config.yaml
d_model: 512
n_head: 8
norm: "rmsnorm"
norm_eps: 1e-05
qk_norm: true
bias: "none"
init: "normal"
lr: 0.00339
beta1: 0.95
warmup_steps: 37
decay_fraction: 0.703
decay_shape: "linear"
batch_tokens: 131072
seq_len: 512
dataset: "wikipedia_en"
Each number is 500 + 40 x the weight over its row's rms, rounded and kept within 0 to 999. Layers, rows and columns count from 0. Numbers have three digits each. The size before them is the row's rms in percent of the matrix's.

# gate: layer 3 MLP gate, 704x512, rms 0.16, rows 133-163, columns 448-511
# up: layer 3 MLP up, 704x512, rms 0.168, rows 133-163, columns 448-511
# down: layer 3 MLP down (transposed), 704x512, rms 0.154, rows 133-163, columns 448-511
gate133 099:445538484465603531472511535587559530421500464496451439477483492511463526481492516475512545508477511473491555515500616476565494537478465585477483560484495474476506474505466399506488541497545518
up133 094:438536564564464479511571470538501476517577593504535524446535500532483522423547493480467452497507493520431459530538414519498539466557543448515416470431495532442497503465562504532500426544473448
down133 100:568549492483457469473446522553488479481481540532543499506485419502559456476561556485473502461543458541501535442553467449512495466492540482493575435478471546487492535530580473465532481564487462
gate134 095:522463537479452523470477464546487511508542527542596541494555528502537466480441526539522539453475531597518518575492534476482500499490460506530538482472437480480529499462459562470488483514529486
up134 098:532522485483491477476519473532462489511469457508473482505530526496500481543548462463563459463566493484485498519504500468492436559443594519479517420449506519503481394519437457545502506508494523
down134 097:514570449503475518493432512481625507439481428459546453461455527583525426528492513407502444519508524461544501540527493475486538468471493552451434532481498540442543561454499460535491558519484521
gate135 098:473457459414539507479471438506448522455501487521494502421459506488529478436519502526531556542508532537532508550547515532506606474509491540532502549487528482497532482552493537492455527564515420
up135 098:462455447517451507582540488538530523523515521537537540549406541523529436496537498525536494533471465478467638531477545504482543492552552496514590467518517464486573522506544526502512499481543535
down135 098:508480536432480483520571487537487512561480472503526572521521508532459486478505525507533528422463481462513499550509437480474578524457498497478522434421539482429480437513452496551475428552469507
gate136 101:396496513486443520541472468447495462527491523482395528510512481463478525477542547456513521508513444542468498464531529502460467477465474528552547487469490500502501542457390504521542510525554527
up136 103:460495546555477518465469472512480469539511461498504444572544466441512474500477553483511429519493529562507506488572464468503535527454530525479537526581505456542519574389510482494479470430613521
down136 102:511558516526487494498495426533480522462524488429523528489546400460530543522563428491522544514542506507454524571373504516539559453497404579524591481516523541518522573545440537508508516466554494
gate137 101:474508499491504538398519460483524450534460463473513466498469471518496475432486475499452505443559564441507463561555564476535427457439542531474463568548517439454486562480544535475527551492521489
up137 103:517452473523448496446534487455535545446550531511553531496497493494475509553529469534558522512533548506580500408441572416522530505438493545544471484490548487532440486520510534528567446571419517
down137 107:508500495532464510507529473479528499501512511533508528496497430519452577507550538436491412462499531552439446502462539483565457437434448478529538496548492564510521525467444573618510463495455503
gate138 099:534446459518467534453505510423489511494478526534460448548538548523537492468542464519482455512592511454402525490593499452590435598564541568522513488493495545519540425423438524558548491516527509
up138 098:460532510439410539472425562505463502524526583487485403522425520523518472450527507478451432475509532517479487473551526536477483544507514472475461520484586495486505488510486573451545501519455453
down138 103:447492461448485469541498463466462508524540547472518547491494473433493539608527484501476520480492537476455445451520529495467597472488491512505490459544500508505513511478512493455424518498448496
gate139 098:506474543527540471540499495494453562557475436513457550550516529606540482447535548552509537450561551499489520519517461501482484439468468509547504423498429479480522620464568558482528450468484497
up139 102:544452474498480413577442475485507463528503530503557557542487505440447427515522477511467520508521482549445476490488479477401553477521517466514525488552444512499508579487515564476457513466527490
down139 103:478524500511502515501463512425441506456479490507542435445532507466513507556473484492496494491528432533486518504495484480500483536392532456508485524521456456516635485514469510423516500506540571
gate140 101:477451570452480542466467534486517467469487466471453519534500527566523452541533540510465427463488568483480513451474599482443464532480517543528523547498504534470521484478536459520504541491532540
up140 099:569470535532506565525427499407536424478527455491459509450498468535466517603488491549507502525493516593484463526432424470491486486455530504474437539491544474475539494565527503484526456515514509
down140 101:502483534519468491563516502551456499515504547529533426534520559438518505494592462504571492533476498460485534548618427492484554559494472433501491552467501537555474509514528517535508508496442503
gate141 098:470422472489478644459557478430526475527475470470488554491499515488526496467503512444516472496486528563478523511475474543533464523532491490533506502514432600467486517505565464494559474516523496
up141 091:531433450486472480455510448566523489488448482576541502538486504517457486433567503605545468499520490490482556571487499558422504518440538448464563571535501459474482508479556521564483587464471490
down141 105:499507564504451556493588492459501470423468545469519429498527562507492402514527465483499458492453473532508516529395477471541528511511440460513455449466524471477471535523505508519481483530484533
gate142 104:537509486522419568501443477544485438483479569495491508503526525551505570445491513537473485418517493639494448379449462537462555559462528562537528515494443503488533459521542488545517515454522533
up142 101:399492608520554525504574498455523574476432514546497506548487544514503502440462487444543512530473508485502493536549521463548526467551474527513466537491508429491461521524542507529452522545452520
down142 100:439552489510517483438543538498509536466468506538481514468513478474488529478472496432512544452535506472542461516510436526507480453555486534465529504521500471504563468515515482547459453557469555
gate143 098:528427512488502541515552501502526525443527493431598480600536538489472481456508523461463450530509500455559558521535501446503449482449540474531415489523459497503560443436590448509523524489533525
up143 100:484508468465493510545467564476430470535461535540492556456542459481593469485501472507488555547564489506512469423496497497484473498528513542458566473431483513534500547495481589468515453545517479
down143 105:553549379492444507500518514557513491497473508575452514431531459516447530565492431510548473438446498532579467484487475518523510538493466532486524518476491385478528483497468481474549493524473505
gate144 100:465486451460504449510502516508560464435490554500528503509529515448395517485449443458480479479482453570450499548485513498517560434454423545486496501434450483413544546465527510532453491450458528
up144 101:517493511517511561469509566467421414527464548512483527484481475453505463537456516471485491540512492431424524514488476527503512525471461528518558502549543493532436430583490479566505474481526553
down144 098:550443539505529501463532491478423552558503446482518532526479497541451545532536544493465458564531476440400549493451508519540446508532539502519459487497508435521460557519476450503535471499553557
gate145 109:455476488549513508481530523509481494504497545537431436446539458462580514495461455463462477449533503580483468495474484466524510494464450426504546581488496450443496494506510456480486557493508487
up145 113:541498567558521463503466531464485514514508511469516503543504463547430423462516561511503504519498456450497510503506495565442452576450508526486465448479453513588502483544465476507557443540553507
down145 093:553549537472526493495572503498511437456575539573462547523471507457454527510567558511493551561547518426431500544578511446484535563515482482520560510463440559504559445491474525528479492531510549
gate146 099:444487450425533513503535537435532414500512542480496520485503508500569483533415410451522569510509497452463467503507511489503506454509518504488481482452565453480552550493540543474539499500516462
up146 097:477509500445521509561576430548507510476490489510517547499531502526527576465547438497447536611511460419511490447573418524542475512487468508530470502538467460502531567443419546463479516530466515
down146 097:490551599517530512467551496519531494501532547538485518500525461471531440455539541414444493524588491507559503558489473385538539441545482472604521499545494451478432473530450558545459517576499526
gate147 096:499472490496477504449400516504488437454553516508507581519514503470471500557527499546491418472513460535459497543479513464490560487576537441522577499570525545580445544565506490495401548528519569
up147 094:506478392482507545470540459499521468457478527444486512505450454490513536443483477462512518412516478494496505454567479489538454464471486554498448477470509598538553463482555501495485490525512514
down147 098:489431485538523435506467478497495517460494480436460508436471538483484524504550578504387503539493522526504524502525494512488432465515548544489448495454537437555498485492447518416501506567501517
gate148 104:451493538469511530454434443535417458535481572450515468524511530499529473533476493549470463511491493452534481498465488496543482506576559460506413493521512505398514464513507533502519515486503533
up148 106:530538519514450511551488466442429465447544494472499475464503511445509550475507522541421506542564501594555464502546522528443623496474478470474521494497435476439485533515442527458528487506490488
down148 104:559514481554451559546515432542482581395520487481492538511560534508523490544493559549476516503580464511490496488478470519481487493520487495480557469495494514452444486520533481415507513435532500
gate149 100:534583501477506574470505535484519493452483475501420455483500459428508519410477516451478564436513530466441459486451488534405544448444503513473491514512490563542454518498552483529510491508436538
up149 099:449531510519468523501490429492471471511518556505495421531525454438482517465459509505451447470478529432475484456452518487455450468493505464500459535501470577563539499540511508541508414472456468
down149 097:533460500506419505519488493517541479460493396494524541522515539544479497488537544455528507568511486483524540560601465537538522552498499499517416551391511520507539447545604435457458489507466482
gate150 099:456449427486472504491505512556549482507532518599493445447478508541519566505427526518518537481521541474514462515523486440497458461493518550451537478476530509471557492506524519428515481414495448
up150 099:482495519551467507478559517515518462416488485585494508491478469551526532512538503561562501559518500561545477524539443470538451447483513539505550509449393512471481518532596507508525508496499523
down150 103:420480476480501495483435505498542484507509506506427508445486481510478459495598513578524475495517564521483492566456517410515549532531560424521539492460530511524532500556580478500503507462463492
gate151 096:555537479499454427448451563471507490447564494447426452456502538480412480498564480535481513512494576492448485534514409500541572454447532484559408546511543525519511499487465462507494483358519459
up151 100:500453500520480427517505564555497547488504582515551554488506456529549494535462457459500507536494527525508554506476468504469443423560491512579563508470519545435524443494510504521515566482386511
down151 102:490507562541491499539504500482484501527489554516556513534513505535462512513472545491539519568373516449478482561505522500440490534464563474528541439534518531464538520469508569504424585518496540
gate152 102:513434464510541447509503559533472536507518503497451538497536506483494465523450545560527545506489454482416554474423483488485513542495479486433449461512431491424488514523465471421543552525521522
up152 100:557542472490612479419500458435572516479538480502464531455528475463489500532561556508513473446563472482488484444537500487487531544480521476550507541500497437520545474427537563412516499507517517
down152 098:464375508447471502476454547460484516511522497531517461468513538533446532526528501490436548493566522493470510525451531458540491539526517433489462548490485487490463522489470490488504486524497493
gate153 109:492441515519512465527525514472468582506514535482465508432496475482465436459479420429485456501585468433454460534544562409472479545540511515499534507484484595553485529513512510547451453471551553
up153 104:495568519475494521473478469483499494451571507494455495499513472483481514505537559523531480462440442483505464452582531484558412487528473483491492535477442530492497543502512446511479556573552525
down153 098:577605553454528459462476499520557437412530466463512565561438484508504459475502504506551475517440420418586518469434532434535580477464519506604458495579470489489433506522499497422628520504492466
gate154 102:578445473496465510551502504507517506447482514502457556545464510522538591472472481527567412562489457545534447460461494547524509598466481486488490564489531502471510552537490581535536494612511533
up154 096:465429438558473489469595488526454483465523461481533471566527570546560481510472442468518501488515478515519540471514469511430534487490452481527467470530457515465484530404368563569521487456490452
down154 100:554540480480510476509511540524442470556459461477508458547477525480533444490464486471427475550495519471485485522392541553426486508533488484482593459489424434507518507505417454472544518474540446
gate155 101:519502492548434442502393486499550498510477447518491463490479482545476543431497484545509464474498548543526390503518571505495441485542584550519397463485564534459518387527424518522468504523515550
up155 102:483472467469539555433495462532424511526513540541563489498486467460561480464523464439542477400413581483489492542534448505481497513481534496423533453476393523479562467480692401473471550471544492
down155 106:434522578488528515483522524394538438504509497483467473541475501485512547533466491459506576535506486427485499478573486524493506531472501484464580561509520544527487441500530532478520474470472528
gate156 101:483419546462408591517449460490515480420495507491451384545470471430558477474457498502423520475513501579515424535509513498484531499504522503552495473588473511491540482466470507524550518482476468
up156 098:478542505414459499502552492470536479456496452459485542440518545535481507464531538551485477496499541506459504452493528468440480566477569478520435501479500493492431444485489505508496493421492476
down156 103:464437507524526480553473530511559426537545539533480502501442533526573533452535545479487569547442476407542477475519466479506468579488543501527469465446535491449454520571488503538483426467547537
gate157 106:498496455481471560484515545470555521531442476468498517476493464497493483558524520490551508437397455555513494483552542504473478499534542507513531466503548494464504456551488502502485493573490539
up157 104:496498488431540477453472518507495536444509512558514475613482540486480561543396477426589498481511504453482474561447476484408473434457490537492501476419537417479552483477536546491497529564532454
down157 108:516532479528553529470503453491527537462505484496526495564472487515508518480498492457469499455502412498483452510499486516512551514466483484531464493514469516501492528517512541468531532546463528
gate158 106:495495577519524465470531590487584537467532462434469494554532504481542488482472454498503523525425461517482512503470499457462492524575486526557517488493459492531519501448443455531535539500479422
up158 107:523503556509493504594560413495549502475528593492547449521540495529406543514447511497418469483545525493552517499484612463519583516450546550443506444561556554538474530487494578460482478509495529
down158 102:504443465549507483492561487404480523412537456495578435538461435535473514489460539423454462529453563587492512464524570421489460539410504543520478461527581512498527562517500502452506494535506521
gate159 090:491509523501576491539519493485617505450468515453551550557434515496497527508486496552502618466526498430529457516431586472521491469516458514453518553564532515413551506473454458482456471514564477
up159 091:405520498516485529475469445546474503506509484523591441538528525417494463479499517535499588486509557464502431473573632547480514421517449493507477546503483430473505559561496461522491496496500479
down159 100:534553483419457464510532519522497494599452483419527402498516399500526526486459443524497572456479501477491508433566492536471491422449464473511549447450514480467568499503469475529519483524509611
gate160 103:500469486450438486453582507526499530466522401513557553508455517496470531479489505548474466518529503531543502532487528496550524514507506481494505446467576439440551501561484512471498470442468481
up160 105:511457493512517479475528491568505507558510507533531522551446480543526531517472575476456444548553590468457505474453486479560463550485509498543592468473480514476520484523505568535468533466547454
down160 097:515496534481359575491519504508479489496482557510495551483537517430487486594512483484501505559567458447515575476504450478531479512505484499481480541496440476460547470481508463519531521520536475
gate161 097:510513505534561486431499518461414558560528513483481505548580506553572458542492506536431522510508576455487539492424469495476475483454551458471554436515468547564437490527452529470464494454479574
up161 093:497485570470525450485528561465467519482573490559497537513562548509513503545557495504463447495468435571540491534447463511454526462458524432468467439556520470530485491514523474524414500506439511
down161 103:490448512582475554468513451484512496472493584512508506507477553527570539566564504466522469481557536408569510515411530485546513466520510416499477467512619471488517451488556554553483498447600494
gate162 101:449522532493507529606511457414476531489499574468512455566502526471491526515414502472449476484540521537478516488476518576518463498530492457531533510547436526423489476529492442582502485524525440
up162 103:518568492483510468487527502573562533502509502521500463454525501513531535511486427515497521580477439458463419492450445430471527544504486500485486500455553459488529530526401534574530455456475506
down162 096:585496492503576525468470447476469465447569563520560542468435556493516546441449399530390468535530520464505515492576514600512467476496458500514469487500527538472536485489438506421522461443493466
gate163 101:466505458458458516530525458491483458512523567472486512518485544476532529495499553548563535496539457522549518478556488481575492490511499491517538522484513467445426490469484522550483505532439429
up163 104:511487460487501503464583459527488501520519491572529489433533499534487552515552499579422589549483478526501514520463465490542472567466525410477526478477466483425470425493522465542534507529487447
down163 102:465465505499512441539552443484456472517583506551531521527517453547471503522466516500463455477414489488544449512471498450478463466520479450466530501506490418462505515510532474588450508511439454